Weights of a small transformer language model.
Architecture: RMSNorm before each block, rotary positions, no biases in attention or MLP, untied embeddings, normalized queries and keys, local attention windows, paired heads, shifted keys, gated attention, capped logits.
Each number is 500 + 40 x the weight over its row's rms, rounded and kept within 0 to 999. Layers, rows and columns count from 0. Numbers have three digits each. The size before them is the row's rms in percent of the matrix's.

# layer 4 MLP up, 1536x384, rms 0.145, rows 1380-1434, columns 128-255
105:469531475474484410503388549476531435481519543558475554508567453425573503485531473510497449520428508492453527498472529501480557526448587499569525554455500514524549527478550450521507560444506541466478588551504548450511482480492549525511483546447511444475551498534421460521461517537429505485442470461451459503507563576464504522498480494508498506441497434477512476520514518449448485505484
106:525450482472506428509490528461542521468503456519543518535497477535509501514542503588444503495551479454555492501552473474458454565503524536445534487425465502470549484519509513532491532473513499537519479541496530525451489511500522539503484450456503466468555480465483473477515463563492500523528455581483515454506502502506480508498541439480518511452486474515530546545539507439455408462510
088:552498541489536492459529547503535514477515538496530460477517577539515526445582485468455486562570532565441512585607549478528485480484603495534498517543498526469516478496514410557552520499515524510588457488551479475507507481525491527469484491566529596523467465537487540498453566514495491481499521502529489523475446516474500480562546506481498476527528521471432442507514457553558485513490
090:525448458548547498496505475515468541522523472540578584534561552474478497463435529580495588505537511504470521470422471480493525420531506541502545516559485453494469518429507494521535463532506496467578454469535520540483464545506489518515489479440446442474547484499542476457512578471511503478520470511509502543531504512472510499468494554553529503489502554587497527518433556536439485527509
090:466559543559519533448566497521532518535566474553509502489482476527525434429531490519437472395511508549513539557478530480540422488532540474482442509471531525524425454475468516486483497469561541493473491526576496512431548504565504477511455454386539492479497535478499492525468497469465418419509500473470475532448515501508498532488374450543505495473519373501472469462552504456477488486533
075:463523495477495525430526487504544480529519478513526486463510492574516488519482443530466531461526566531469601530567500541509435450423501504449488527499556480575529511436477519509522516540511543559452485566510507500582479529517535454483491458483453491572498466556535558475539484479509508515499463563467531466452480516508546406431508501471525524503507438514518497488520439511548475498498
098:524527533529606446479532398518555484540503514490472465500459471430491473528505496445442502532488538518497474469511494460476481581500528488477547465527479505445504567502505454475485472501532450520502479534520561502486541441567517477512473517531558489538517510527521536487479427432480596498437446504426489482432528453553491500464516473519523472524562586453392535476408519540565355495428
098:456496557492526513498509517537496587480505472494508525510587489503478517494541453494508521523526525476479440542480449527520514577489564537520498492545472502489429507541464531477516532498515559504565484569481577453456521504503537466539506461501514474475544489535524550558447460452459531466436500525475506495500552515530495499464474556572514527514530467468527507505468490586458560517445
112:471537434593524567495501450535520523523443523495469458471519491555402464598501510499525533473489495444526497513520466462489523484508459476523464561561489498524532510545494445547454498443525505485538505502470465522477541500520520520506540425429453389527449469439490560525497498470517571463564509508540462491620500499462472430536483536540511516525480532526502462428503510469518425463446
106:455500515483492468526422519536457503511531537468448548476490549558507479500459506553561509543476554501542502496471538492490517433538494499468585489577437466469577447481504490529528512497426443481480499530517443503535488434580497447517587480515515491488508483462474511514499480453458484518495674458536478484453556477494469529383438464512558550540544417584545437574481529438474470527549
103:515535540526552426495596489533422484524553525584493544534519535584530463462436465496637475504502435511504489450471509388519482456472518514534496462532542475520462522532498485448565512538478492510513541471557461499462528473480422549493488545443542500567494471453468431535518524401519527518439488520515504536481524551481532534529520511486478510511441508493526415510479471499469523519536
094:526383471442461547512507550455510497553504500448494438511506538502534475515473499528481562467494560482446514421540448545571498422500510495465507501481543471467479571524485467504528478529518489552438594597483504435514489502446565565553482493512469574531470484479531495445513463460504507558556442506453478547553459453524513483510461503468481504524582498468503464517499450467457504501547
091:500549483440530556457511488559505520513550607461509528517675511528408514520437486558502482534491454552485489490502492536499500454531496569487521490529501508499502571482487555510549482497554525403560514501518424488477536531519522479506488501492509538518520520520464465513517553470465459475512476457520515534535475482461511522472518467435488556531413485475484459497434547466584478453502
094:520519601484500498536492461521520498510543543475441455558470568517489476514470562558515497533537474469504454449485459476484556563411525568480573450475524422506443468452525487468472528455542492508504481507435526496527496515535505510452541488550527446507539477542633461463380532571529527487544519506491555495456530485514476516456516540533500512433482518486499437462511512579565509523568
094:546504462505538472557485584468499485498519486460436452525464556511467468479564481421455549487569476479553537470511464507487526517531560508510547471491567548524473521484499514457428497497523554537517523573447469427468471519480538472477497506482445493497447498526496489570644509457481464512485469536456463491537491449494477479489499498526431483480509452430544464459504517535572524417395
107:514519496412469519497510496471530543482535467477454500445494548552528494465535433517477532441508548509473442414539462480532530514546490493415555485522544492488505446473519521506518458430459499492489447453587527568525502523485547554446455511502508635515459461469464554460489572450504481512466565537511492475465522492441461481557553521548468523485513457524448473437517478553519491495530
099:464475526496570482569393490441497560533549548449489490474511448443536517466431442523532565494457520529503519448479529463478559558469538617517456472467513555466488469510527573512528470517506571498555558540498472455577559486527487493440460508521425585498503490481508448579480477533459507490537467457583466482605440593560540482549429493527481509537513485507447510504521462552499604540468
114:514521587468481484548470483519509537518532447498476550516475556444571476443493494538506508495529427516512427429518480522590499557487465512470459445454522477452531470573526536508485482538559592506557471522485447492519485515526538547538459519439494519455452528472504508506449507475527560474451482531512488501494560522540482464486528519515501438498483471517453505472564431509485475503560
079:514509520463517516517586555504502500478569462471512596537434521437449468589532540606551444472482520454475506484537541519524510536490502479520464550474513473513491518523457458460483481442468520463523448549495509564449481480493488506492555545493511490456398541485450452443504565496482509453531542457506522470535477498472469488467476448409501506522564458518483490434523493556471491477518
096:497513473510496453469477556444550473489525452478556472515460588540506516499547483451559459555496458497505499542495526467501506489556474571516596483524485531535559498502467486470515561507499512522478512473561560496433551492536562510469473502491467431513482516550550530503475541629552566497562497514538464503494523508500559563456433476553545506489523491522476535516462530479530457427520
088:486557441527600518483520493413511526468478578478483540462437487515505520503519531526465485512478443577455445487534502499490451560457438506449522505472495511459486492527505529465522468535509491470518437518509458453522516478503485472503497560571497597459496518510526525606467523502492483508516503543524463498490481425553504503500446506544469521479566512520481509514506460484539504535535
091:505478511503484541504508460634495460442528575491503489487502514483535529454523531531455523529488527487463504500454468494456424569458523488478575532481559506479460507463472477488579511553539482479489481525470391506454557493556518546517463550446483577505453439467517492553469513551466439503517438523458499540451527489477471488490484524471485484516547449480474418500482468463505498468493
105:430497467492514540477500531467475518529522516548486460532453490464485506517520443505552500500558535462456432458465480506514532516469537501453493494443568528578444537466483476387470491519486471450504506453503538390489516465480550513535548511509496448506516529460501581515481486460478462494498478489539500497550477538503514546492512518614528493492580438509477540466523521515562472526507
106:459459517506629489479620508446580548484501454533512503527457448542529490454543551461549433435532430518517520448519501518528533520417471503510488542458492525521502534494437514541467503494449514510518527509522485446574498415539492505454504504475495477457473477450466479448527446486496521524498528506452483519482412594535519491457520422393503583514502437454572516518525459521512466494494
096:491493540491439501487535423588447501497485537577518473506459521529486493466494551467522517533508440458471487509481533475550488516475474463431506392494523450445580525499512562510520570552466523489507505446503472493546467538510464513489527535475450522433451486462460461563436483453518512484500521473415494530522478481552476552468446509452486508487598473505499517407597487452571496548497
100:513499541482527492496490521525503506535473516436542478440423517500423527416435475499512524495555450505457497472486547466463475491550480455500495466503494519497533463486420530485428543471453531509524510525498408481506497530482571548506526463502509448506518462586516565552529431505481481538449487475508552447533460524463515514408554411522546504422504436545394485419504497558458386545462
102:505443499528501519499509478513537520534496462457446482490507478488507485532468524534491514546479495449533492517475469477457510519527517470477553527517479531504486430505466498390530506464514468485506543560487396530489423565564508548504491458517543540450401471481483501458525495506548554460465547515413544520499497497534462542513511471506499439564481518481491462496501485511534479521477
104:428525491535503505456485499513514523497550580517375487432547561519555492499491496503492449517538476468482487449473547438499507556536505541488475435572512499538582444514494486557532473489531390523500585483563558413493505514563444522552462537456543600547440462519477551451491552561531483484469479455509486464554369469493513465438431515537505461488485536496450532412504526496482429498552
092:494541523584460514449512498503490512478541481511461495514487522564485529488508466537478546518540467485474519517446526426471451458453529547493545494540548503531428435445509436499564422482509437524482476456470424457556484461563514452494466486473460531486547481516490497512545433431436493541428506529526540526449475527536485550438463524521493453458547437511540460581478554515554529615465
090:562519495479498539581489531481539517504461491468559468507514535484456537498459480474620555519569549575517472456505545459562506566500557460510413514576476506470435586478541484549483397467474558483479469508540459539576585486494523486461462413484541476527509565504524493418510555496471472501530539438484488482526526511456534474517561547528496483527497510431434494510455491496496430494538
108:508456471481476444468491513475427492561495486537485504526445574473496563500496550474536451512487508502517527499471553558535365512515476543473507501520509542500506529502446533485524526412469557519446490502464454495553506491525491472521506497517445491584457565522466469482527516518482530524502458521447501511536520489461556566529525490518517557491493559437436530434455477458493443502515
115:577513508578525464497563544523545470524451527521516439485519495485505579495523468587462552527520547538480451507470544477527575477504529515582437527448490558572521465434520485452517490476424497487494535488547473509475543410494509472531518491490477535530466508491554476485456483518447396475540650489430432505561423473543492505494502481497472527543512525539495458539529472533500555461476
107:475508513493495518490455471435500599560499549493408471472560537507436536457511491495491550456606505499487511475577529544480455504497494442493492501496547509505456553540504533461495510521506535578520438529472497446476548509489503449508522517481475469530517487470478536387531467492483500510492533427454432447489495504507486563477466484471592494491567585499451518532521572475529452491493
105:423488487483439477421535573482412493490587505526448464477448516542502459421520504495535499541570531526493542453425441550530546514475576528458471474510469548585523527556484450464494526452476469519531532497490490574517494551479446544508498489481512483526548435499427561473509484485477469456530511472466580486473503550458501516493487429503548614527494423467472550512480548525507559484429
097:519475438475524571483525568492499530467462576554546443509484482479471465560523474480542530513478561536520405459487533540515408496537499451529588494520470499476563505465473480538542538474495553493485507422517483491512482481532513490487494587447528491490481419555506539517500510527495483480542487473428556511468444452452459494523404537503581513469512476498518493417450509583537517556486
090:444514567541515518480499532475515478493527567527478433480538524483519545498525512490512540508541557518559539545497569516553503518443448565493510577485569506487529477511466488452459590552475508499573514488539456459485478543483549518488570536494472491476483466498429492485526495489507541579478474542450490414516538525479517506498493540513545476486528474561406574495481513627499490472525
102:516538422520484481572533504459527547496519533456434449505492492525468488559468525469544471453479436495406478421510472529528444513488536514516503410477488501537515482519507515469548502418483549537509518543495564537438498535474532489496550582454461447570474562499524512494470438489502509518553479489523530515545542516555502486542511490509471547523460514514478425552482493431484491516503
093:551492450497507538497598545533595512487517417485454568541587409438512466515473612564537508554467481494532464472510471555498486459501475481462476495540541508462461512498559513489536478423488494496485548524414458494496504556486463501464497495550530533482461478488506544447521452448450458515547424516493533439439413496501557469559471494487454489411467449579502478490490552480482512443575
098:485441531472466554452546500457527468484452485605426505535493547515485482550473461512498494573481502509498521496529498458517531534482452420507538473503611478480401489551465477426536539546495505565531514450506517567503552503511510465516451516560508434509533418506523505471544516507567512458481492483516552434500499527504516466521506539547513589446508542499482533499484630587491512549425
094:520480548517587563493498456532541528480534513506431468533489555485448567644521565523452472470520509518520462522529514476521527465485542518522482473598541491456399554483475436514518467468419421474476487560507520452601484444506559528449585504443432483433513489443478507361521466539501457512517545571485477494495479520529514501452529452536471490489468471520482481459509481517537556527522
098:432495522515497529482476469498534541532519571494606518437482513538488528495517524602487438556571563482466491433554555528478322529481525497572538546515478514528521594490435466494520483563502435500498496419551499452442537535442522468505482533469439469544523467455508555521486497527450486507570553401526499527503488519524460566473419491502526520514534528424474522544581523451483485494512
100:539524536530547510514472496491530572547464524509473450525527492468489459506441486515526518518485486480548550527488497420468495605501483524457428435578466474386524591531463459527520511538534551509477456513541506519513497494478445446471509508540482471513493492493442508501431511496513517529559494468465492465464471464455497529529433440494514487504527489453466480510492465481524537508505
094:557452533486439444512507499557558510528474545554522497499562467399517502482509537572517544502550498472549475565451486445581430488525489480501500484482487583430571448526547475540452531441492513494530468469517472389537476512512450512466514547459506569488503496467452590592453508495559554569530487477452502562521451495486552446475485505444484538525489427479526522519447508493516488522517
089:467482496518468469470500433513352519472460535546521497520487500509526518485495519553479524495483457622493509529487500453528488567517574475542537457470461502534562642462586488463526458491551453489477497471461512466492446522516425423512485472478532478455402535411557455420499494487513486541500513498562508513560413534570496501510447618505495518405559536499550505517553543521491485513474
095:507495546499489500592541509511452463464449532505464485516478557501529563556482516496498536507514502507508445485469484468488497487477463510511553511449447481558475553519551480557483505471473477512503495503501522529474478514566494453480526512476408471472512416488588547490496570473457455464514556481524475500513557455553500451561555487510500449550529477451525445528486514563456547474540
096:487497500502507453497535493507397486491510514471496462467478430490564459466563501537538533461503459529535512476507524467520487500538454657497479576552462518489504459449489450516534593515551505500489521469534521564507444492529509502461541554496544513517552439447502501453508560474529441469505483510471505528520450491473494451474458527548450548542462511432436451448503439458486505527509
107:455519528531507568525589488506498549507488528468450531455531526483514560473473513517515538510510514463460500468497531525503532436456503499472435528512491516453512514485555477506514490490536448526524541436493499535556520500460545488506549376457513606510484453447501487432505470530534493511486450511508425561568486456495471576477510462503527472487492493491548456468532508489563475509449
105:443437522497470550531521432489479523465417470428525512544506524448495501438506544470574453450498477513534452474491513471544481473474464445528552502487520518553520549508508482491403566503452511490505518538490492485429482515440450538558469480470512488484487493424527592438588546510466534475559463496521603499479538506481452413500451492538528516402491444465489542441443504498534471519392
101:473505453534472533520497472492470528429467574506529493456474514568481542553453487478499541479512519447450458532509523543444523491521453494509490511503535563544426508548467498488557481539491518513472524415496536498553427540599541443473480568419531547465469487512537501440501471460522520529466503582443514492509519497580447543537486484546427476476539498503420440473512493465532408553539
110:497460538441429529486501565500504505427495544528501470515557475572531482515510451483440479548434534559529571493477481513507488432500510476490508503521498530407547507565517511489502449482542527431573488519532487504548499534548565451443501473527468477503494463456539448478454506508495463541529480497536448488489495498453519464450510508394490538540528442546508552551500537500521480606429
106:485516465479482504495509487402514472447572469468458505512519505465559423546488529473482536523503497453446534473504521565507501491487432521511487500513470553590533516441448506473466485520501507533501563564443480479494489507441518521460516381411474475483519517533445473522580511502463538513457446522500459543469372451496511456465485489463506469566488464558441505523497486509519485545531
111:578509472505498411472503499499518449535510550580436436432488499504452466488562500559479528543471494557520493480531517498508484538436506477528488549461568451490464537556474492537552485469491477528580492514545439527583534506529530555485604445538547490503463514512537522479463594442489473479437457516484468491484469527461480547438514469549428464449512486581458506480527522524478512488513
084:534494538473482506494481554496505543492496470530513481527522474485512499566552569524525453527527517513517523504565460562508473493515567488474526540550487499445459502533537466526518536409515505458471471540431536442464572569526458549543521467488527533564493451525494530469469537506501548419532491539490550471458505517499497468454466499474467532477427523518493480491483559444491530432549
088:482494543526537544455522496517555542506460512548504515519486472469524514469467482465478495470465453509468518550565522529432423518462487488586524466446408543502517483502526502529499513500543515404480539530482469469507570455531531538477478529468480596501436491584440474457516551546470531466460458474532433439454459478568511517519570525440391523542511442494511506496547472512589518515513
101:424554448442531472488475522602445453445477490573508514487436384508505588534557484524486565553470420535497505477501512479532519500574456523521526457501482507507497521521483464499554555479512491452552489546476497455524535554463519441465537564496493519523517481526515543598481499527535502517557611508566567482474530540466577562471447502513520447485540480489533490534488516497494448474454
# layer 4 MLP down (transposed), 1536x384, rms 0.0541, rows 1380-1433, columns 128-255
110:375486586510500486512560524536494531489506505483573487497545491456501431480503557458464518448469475429461564504498476524466486455590467580493481494526458451420532496517539461506549515458439447525453439487444479550585507475487528583533443474519512451507473489454455508504530550512470532499497483464572498490457466593418543482506528544513474452555502504444508454426495530458470579538516
105:472507509466551483555489504473485519447487487521431533483524480537498482488546515539545531530484507525467501428483502528428482473545460445532504474572456515530494497527474411472503529548466577516484525454432436518458506431532472473515365533445489555470551547449492513495558473464577475488534531515491518466486530591468413511495545473456563457467490460504457453584476480519420501463518
093:550452561490518530478565585512528542506616515432501453497455600516536522473503616463460477571511497509458558502566547510523485514499490481513486467533526472473550418503466435537477473390468564490550531507576495490535461473537493535484488496499505509490516520563507481538436542518526471497492465478573504505442529533440484487582553496484516484486470496494426455531567495499480493487522
095:519501429528520463417500509466525508552487487546476456571512506466551448457520430477452522554560491509597525505547465454455481419473441511492496531530464564499472495421511479571516484482542482542452502516514526488539560472465519509504510509464559481502537443496496512485469549444498520505470477537481492527469446502443540336438508547523605452484440449484507573514407529473447446546511
086:473502486473405503480504568470481536560437573518460472415436499448552470485486495484542422518488476507497446495530503446487518490531516541548588523468511490518542527528549501476483461510468501466553462456491528545469575533461470540515526474533483534459504509505466534421585542594426521452463549515492509533571469444512470534547545530551397534460513540549556470523489477514455498474483
073:445445523504468540504449503479520511463527486519463505489512457469499532541493480523437503494465537537475500518597490444625564459496473488466459489490579549595462433461443539518506471514523488588547456518535488499523473490534554484464486567498533503527495514494490472512419420503540418527433497556494520545428503537388428529538468495550439495558531541514547578428525466492529488559459
100:515509455488530536511565490446478452496469474530544556554538489510564433543478477430507508464529472525471505513551499495446463471461520462573522488470513489510484502488517490569534576488532465509521472515461436527516527523512517489459580436538410532582558518540562553480537540524485520503466545467559453491515489452485559486501542536535465495536535529487593502527463571521550499528503
107:498513467586499521497560494527452526561449448544511432480439437557434493487453515526530496438473523458459526487513517528487487474507523508588429517516414492486555468570477553512495477547470457549543489471490466509509543520496579464499519496409468558463508498546482571525495416509506508449387498465507507495501519459550471462487492566527477459470483446437464576477523545485472556512497
114:402533504509548513399487534528519511450476526547464460514623482502532498475547489507453497412450499478540468537448520584435499467464545536510444531518541567459527468496485549459552503512628444556524490489497511519557499457503558500414501445542548465505535527483558483500485485535468559519459485556515448441511509478403561442500469462543451525469462499565528495518561568489509464515432
101:449485456463459495475505519446521540512545502545449488475491494500554513420428578612440576481486470440461554476464601559468454459560518512528487476483478530450460516564509494462513548578499517552448447592566479531556508504462457553492493486512467503469526484530470491407459475542545438488476546491462522479598504477496522558523520466550478442508501501505586519529413508516489483443534
093:501550494474456542476485494510535519544496483551475468514501486528473485469483448483521518477455526516540470492486546465493526519462465546476507490435507464460451493520511456519512491474505582453498510584498444400526571524499482500539514486502498471566482488514486500581483472550537518507448469459501538504467460594463483484463557479508514491472465452526529475535498499484511508507478
097:506488562473457497484505519501486497458489558491483494500553516514516412493523448517465520570515456509505534545551468487503524506454461495437487574529496471459471498482432528435467552463539514508589480498490562595556525500464518478560497566506519561552562533433463532455529460550550525436461461455543558495436514435488498484528548490427544545552503532469449479496534578516514614457454
086:585520502560488531463464517485509525452498429497506565491485480498523413483571492530498465477453455507468490592475439547572483511505545464513497508419465468514500484478491451512524556480481530480490483477522533491496475470491441481443473447449512442513566476511524507481548529506527582519476519509445496514445515440595496502489481484472488500472552493547521514507528536495469465554490
092:501486556506540518436536437512492528460498528482551468517489463485519475530537478490495546554543464507471493556575485495464500515453526529480555602494425503452468470560550476457509438454458456503523457521415566456481482486480544550492560466585519472517528511526473529521478446482510501472552550521471448516464473584482498467451511454537336471434481531509458486493493467501499530541505
090:480480443456531571573483521557509447508467500494557478450493559480437513561492471409566452437496528529487562518445524388545521483498511477531436532510540428501539519511469543476522554476543505482498535449483530475489441498529528490545507479519571529549495481467514459547558447527486469533511463504487489513463445506542452513514521472474458472512459502494444554572537500554534502507428
105:466502551498586528443432460504515443423526372541498473485403513510519525466442410476530557522504430569473510503482548465492530536595466472484496526426499439449539403500491493561487501459471548479566486524501523475591446486525541559440461473556499568558493457470462501482492580548433484495487480540463464507480497518506472424476556510507494484463542513470449485485481475521537514467496
097:456484524559529488536505491471595480430496414522506443508468478467483455526448514491471553480406476449497461546501491522522483434574513467542465443473496541534511472519545467451451457445514437436460501457511436468542439537521444446489580501402613534487519489453517490495486537548506591483489446515507511445506532508484509519538544514493438464493482505511509493483539463515538504447539
106:471435526511480508515535504483482490529479442508518571502465494550484516489536450490489497503484477482394484505502548488385445557471492519462495494540467537588485478506430542502516495578433576507518454542551450538492509580425464471432500468491447502502555562406493509494500493372511465427560496428522569514477469495531566469494547472483522521505465466498440523543553501476472488476526
082:493503474491568504461471540463543516493477467506540506446553508527466538495518514553461485525507484490534461461468560520469526524478489544540496480489544526510492477503554562553435526496525512466562580508437502516515439468406516489481525473473454535427521509493469488487523523486466567498466537491563562435491483489498542422479518486484492442482463521508523488485525436523524456492526
099:502494594407518514482539483466507511547499489468471494515465473509503561541538500464521513488486489486573431545495481440424534480492494393452514496579442431529531519494441500511484528479527540532515512536528591564533591506529578524512532515531449512536510534488562493485418540546552483521544539560501492559438513538464459426492439450537486514523441483500498496502559460461537510404521
089:513429505541485401446511519521486451542479466523562503514527541474532527490479495465454524445480545558568559505499549455476537491489502468538496530458526541585468479491539529584522476524491448474499480422475456564578518566579486499520485513439451490508484522518531490508537509472492533463552531468510490522526486533542599416498480532468529516491512437557559441505469446474537479555530
091:500480448431509501520453498515544479447508485520504410543489525506500480521464487598450543404543515523516550499442479510472477540517482495457553532551550596484507521510442493492517511444429458475545487598488536442565464504560492556478555457527537394515421464528522510470466422476490510507477429561494552550477571486575386531488494458514506543576490446524578402537562513465491468530465
102:514520474550490544515488562502508524532469507497518510451523464534479541470441513491467468613445525373484470491460517509470473465528563601556525447502542522452477509411537540422502430525445471489517537453505517474555540551496576487501519547472511511496493570510495463508451481492475507445518540503591500505484527529596462427480455572500484493498529446515535493487512470524562484509530
097:500505520536558461518490499490488521531485506567492524467497498546501518589544500400484542544559479479500556513507496542477460437476491428532487484514493528508506535518435516510493408517529541532452444569492499443509538509493470536445455540526482395452469451409556471448487481518457504491500538479485496502465509558540472543512519431482507506459521464476484555535461541476500566489491
092:490485425544566465540479526558561500477473535463526522505434465537513460469512556512554505577435452489439542452512506451507486433538436531500560490551449537472559604527458596509441500506470521513520490497556512553494502530499481552490519479503417510533538518469539554476496471473502542462504525527409454505509532474451503514585521577483483587426457442537496482552440468520537437482528
104:454521565506485498457445526559502479507526459503493472494457448523529457454520480458563466454488587515422466518462492551422526553513543581478509533555428579549464498486487556454453469544478490530452483555474547492459518476525451466465473480529518519567464547524487522504478534490473532544541536612501508488515496472507476528473473510456477452501487568518453427500530500510531495510495
098:415533490522507464501516468429478559522498494600505524479503453506497462416382435510510529542499505532471489487499534514478529500484498517451483558513544526486514514496590528448488467516522524524483552529460495501552479498568523456519456396520469491488567506499516581560488472513461460541470549447536538477431504538565520520514465542521471495516542479488420445567520458495540517430492
101:535509536501468498553544525440522530538496560550540543502460526546473570494472494505484434519550479487526441535458469526524449522546507524503432477433545461528476512530483496465546485530503478537426508530494518476475499545503495505501423576503521549593454507566512512491439483445473485432539497466485559543500561476537543500499462553524533498478479524477495547553490430426464488582518
100:431447435514514491513517491488513503547476514456499535429572451496574515494509492572475479509513520464463587559508500577494471492481485613494472462508521482506536501533503493574530484522519502535452394440509529477452452510493526370545494474539446492427579509502526513507464474531540566545432430525579516538522591574451515532521517558535550527489429479455483487519475546462468459487463
092:505514438520484570464435462483428530611463451509510503410480510524513519469537485508527544507505503515448465564542551470503527475491508461412517535452496461457493539493475482525506436404497489482527528512487548563519485539436497491517551525461421497538487489442548514561415498482516510517498509456512542471586538461510500504554543551540568527498498527418507533479524523470556576534541
110:513491471418544513535587595499428492503514493483565506536514503491608499504570412525510511518397539459430517492437449512461568502557461530517523539447464537461505490517561505594484553531516574481472504497459569460517454537478496445502475502482478503496569529551448528575523487519533492521537436530535516506467492521472479518505488501454452523506510500474460462540570569468487579526489
112:498495564465407504484460444541568551490505529533554526482507471461462531542504516486479534527501514491486498418494557522513463476375537485507489511497512458584522525470543446507486496506504534491509449517566527578483505427532553622441446514437414490520524502531489509416479514505536531441517579475513500495515496466499484490395566503455510576468466526531522514510476585573446500484550
101:554462497428563456504556461456530437511458562472508453437485464626497500461562466508480465456471520504532477541502448496540541518552486479453503467476511433523479530516548419506507554584521570434501505491560589510456477529504528516544542467530517498555477495430459505479583515548486511508543569488441482504489493425469475459512510461535501469530560504620475406551512491493515446482550
104:496453504478504440443536462485492518532481562466524429501525471503562574441519490514499484521541461489489500512460425477507480487605516490526505484527492519505587558491433546510518531483460492544518504535475540426435512485487473492538451498449474453478493505511507610523477452521515483497490522495590576448530406465527505488479533396563512489485473477509525548516498527476501529568494
111:450505449596511502529568540512469515410465503477458464498499450494516537583574438557466430481481521479475509478499539553514483429555487497556469504503448512495530490444385483533524443512456511551542516486563471483472478499573545539508440526468508536519520463495484526519457452471532527504531539421497563558546500526410466527504517498571514462451527541534497498443393482543501516509415
086:591589509550527434456493504461559459560494475506555523426490520489496475486470524519483506608535496514522557534487528497506568501501455550468547440487446492475533449487520526531574410467496514529495461550501544453505488555560514567538507453513547550421522443478539554471490470480506596476439547509524536453502579532491476475553478526509488541554500527496524501504487527461468554365544
105:498506505551500501442428465500506421500541438545497470431554564441495512518461477506475494492514564519552500449541554548405550483572457459413490438449459517466498512468530476474513461485484493544533488442491487478460504440504464459438524487540518427456569535540511529505503502480554463483473482486478589424481423532505479513540553549464536495420485450504541466496450485478547528553542
093:505466393547486495436486485521517546470415495537482473478550464514543481513474536529527530549534463412504455523502495484509574504492584521478455541458480457561483490488554533523492500498475417502604494533499559512487480534471529508536496482515476553485492574563510568511553486499492502456439489482483527484415474507505473475454505519510541474478571509449512593510518529537513501555564
095:523493496421529589493474457473576487530539457517477468519517516462476517483554447504533553483494460474462485506478476543542543473471431445568497561454446461467468568592497483510502547505495487514521473534454528465466509446549466453531442467507478466469511480534556492513584518478577429514476547474475436402495448546515547585424500478479549535484434481426504456459432490503462448514490
098:546471510499482456479519463546494544446531502509480468400543526533479496455456537548506509478502542483515528497559488422489450458487484443495528499455422484487475566545432533480478508567485482507507478538445544472518497447493511505567527533505482530491566485462538558582469548518480498465479503478484603537521477545553454497471471470519535485488526574493486520502471420533540459472465
098:498434475494556548447485451479447466515477476485515534475521470513569459525473518478621549543546508508464397445465508481522568484463449545479579501487510466470455528449475505502452491524471500447502456506448503525487498459513525543573514466500491396536438543600437566506524506473476465563510552510511479492505547487453463437496464473519503551498526468460480534656501512452516526503503
092:529508500529538520458494473491531447488499508511471489500491518484440429448505534502528412540470513469509436528445535473535525465486540448468510530527505487525559529521471462517555490450527580504523451482531549547517415502468517425515452522439553453467488496526454462499395465537479569544505520502523478509438506484596538488472467393438556422505559483440445539597514464444542560530488
087:519484530537485492532494521504574529458498522486508536507440468499514507498448520497563521491528551499518547432486533452472559471549437452501515440476481571541544598461471527466500443423407442483532497502470504503520523491453514465549478491494486467441502454437549453487475453476563587493443504498496565499518556551453496472481460481490537549516557511517471504467438454510509490523495
091:449543563484491515503445448486570499456575520481475471518496522557505489579516519486433478472497516467566544516618474510491515586509482468505521463497467580468494463509502493479480523552502498517562505514473525469497538537482468561453529473521487463453515521508519523486473517440549558469459588513520481555427478531471440552499466517444514458534476471499491497465473526478481461502464
096:512507553504447535504467478564523441492471453419540457450536465539536529559532523446547483489526452508507532530517464509538469447509535542502462511521435539466492542592565446577512503442521475535550417449458517528515509541461485547550441451478521507532483510483490526500534512580561512520446502502511460482530429469482503491499537447521514542518514537572524501525450517513532504535523
095:538524496512498451504494489460490472546476454421512512515555432499508471495550426486444552401450568540463426532489576585464520597505446534459493463486466462447534541469479480517451585408536472469487604493515546512517497504476476531408524530471487557446572560505445599541426515430602519500501494495560455508474567510494453509585508470491493448472476525504477483523498491449478496460504
105:454469602467557588507495494544552538496458440483482455466482476534500491531538519531462576538480441535415475566470463494481469530515510535557537492548578489508533458580588486460479480474497489515491518573444451489532512493584444551559486479535485546509429512512446507476494495504452506511464453519414481541488562547527465543433543492539523481527432504470536497519470445568425480541460
109:473498525404475445512538477500443506490508501506539500467546473466546543488490544499439477490506502483489490527500539574466500534491547483509476467439573534485434538473467506544474486451535467549419466494522493453435477547510480534552487583542514439495506502604494526584493476566466449568504521514556452459540486536502502486481521508500501476442495544546379466494458464450476477523382
106:514527508534532519490481544480478445537611406517486517566543527533446509422501493540496505477513463562500552506482456485508439488489489386469523556492518449510580497474517565489503537450501408483443508529571568481417448491418478525476483506520483447502519538521445517565528504563505443477580499500433541520531521453534469531445489457436467498521484557525562539526538478479545455483416
108:482450501453514500552500468536467459455503519512540461441474438484478495512499588456493512570485497476534497530478496518456515514495570509443550559523580542497505488455441527514448498465487515587548512456493466527539427517517514507541519485456543490577522508550544598463520482506510507504534542542510460443434521476549555508493418555509504524471546525515455474582422497517482430493480
108:425481413440436579464519511538578477515512544468471451534475523494538509445491483567466557475461499574503447484522534463475461482561465522466512425524453484514549503456486466491518554440542547487528482497443456468500504469502492547492442447478511469534541501496429541536490452568511448576536519463546549479544494563449497479545455502447538521475561543510508522516505493488435479547408
110:509498469544578512467443598448509433505533476516498511549415503505480557550417421508472493500497529515516458497496505460478520518481491469518463543465452458501460518547595447483486443545596442438482433442552423520470479509516523529504550496457507443491445436533502521453476486471500519490537441526493481542497587439502480531439451534561474550558492378504484471487447403456445505548450
091:573509578408486416494547547453519439514481519490454494468463456464517476484517546460461441451480526542467480460494541485531510533511512513450496523482550503507505535483422520484463498528556478519558445454450443407469523561448514537504559543526485605409496501545534490505525519510429551556544500506567530558528521512549437554443491562485437460521543492543495549503487508632566434586418
091:458474533537455511515515486545463478495481437459468531471551521485555508435513511497469500575424490562584506560506468546561550446456452454466558440481496507510467486481495478547496578490494441445537497539479517503532476532485534511529412563470556495461494604539484486482512482423477477506486518462446444470419517447531501502628534527508524477566534485476572526490546506476429501491535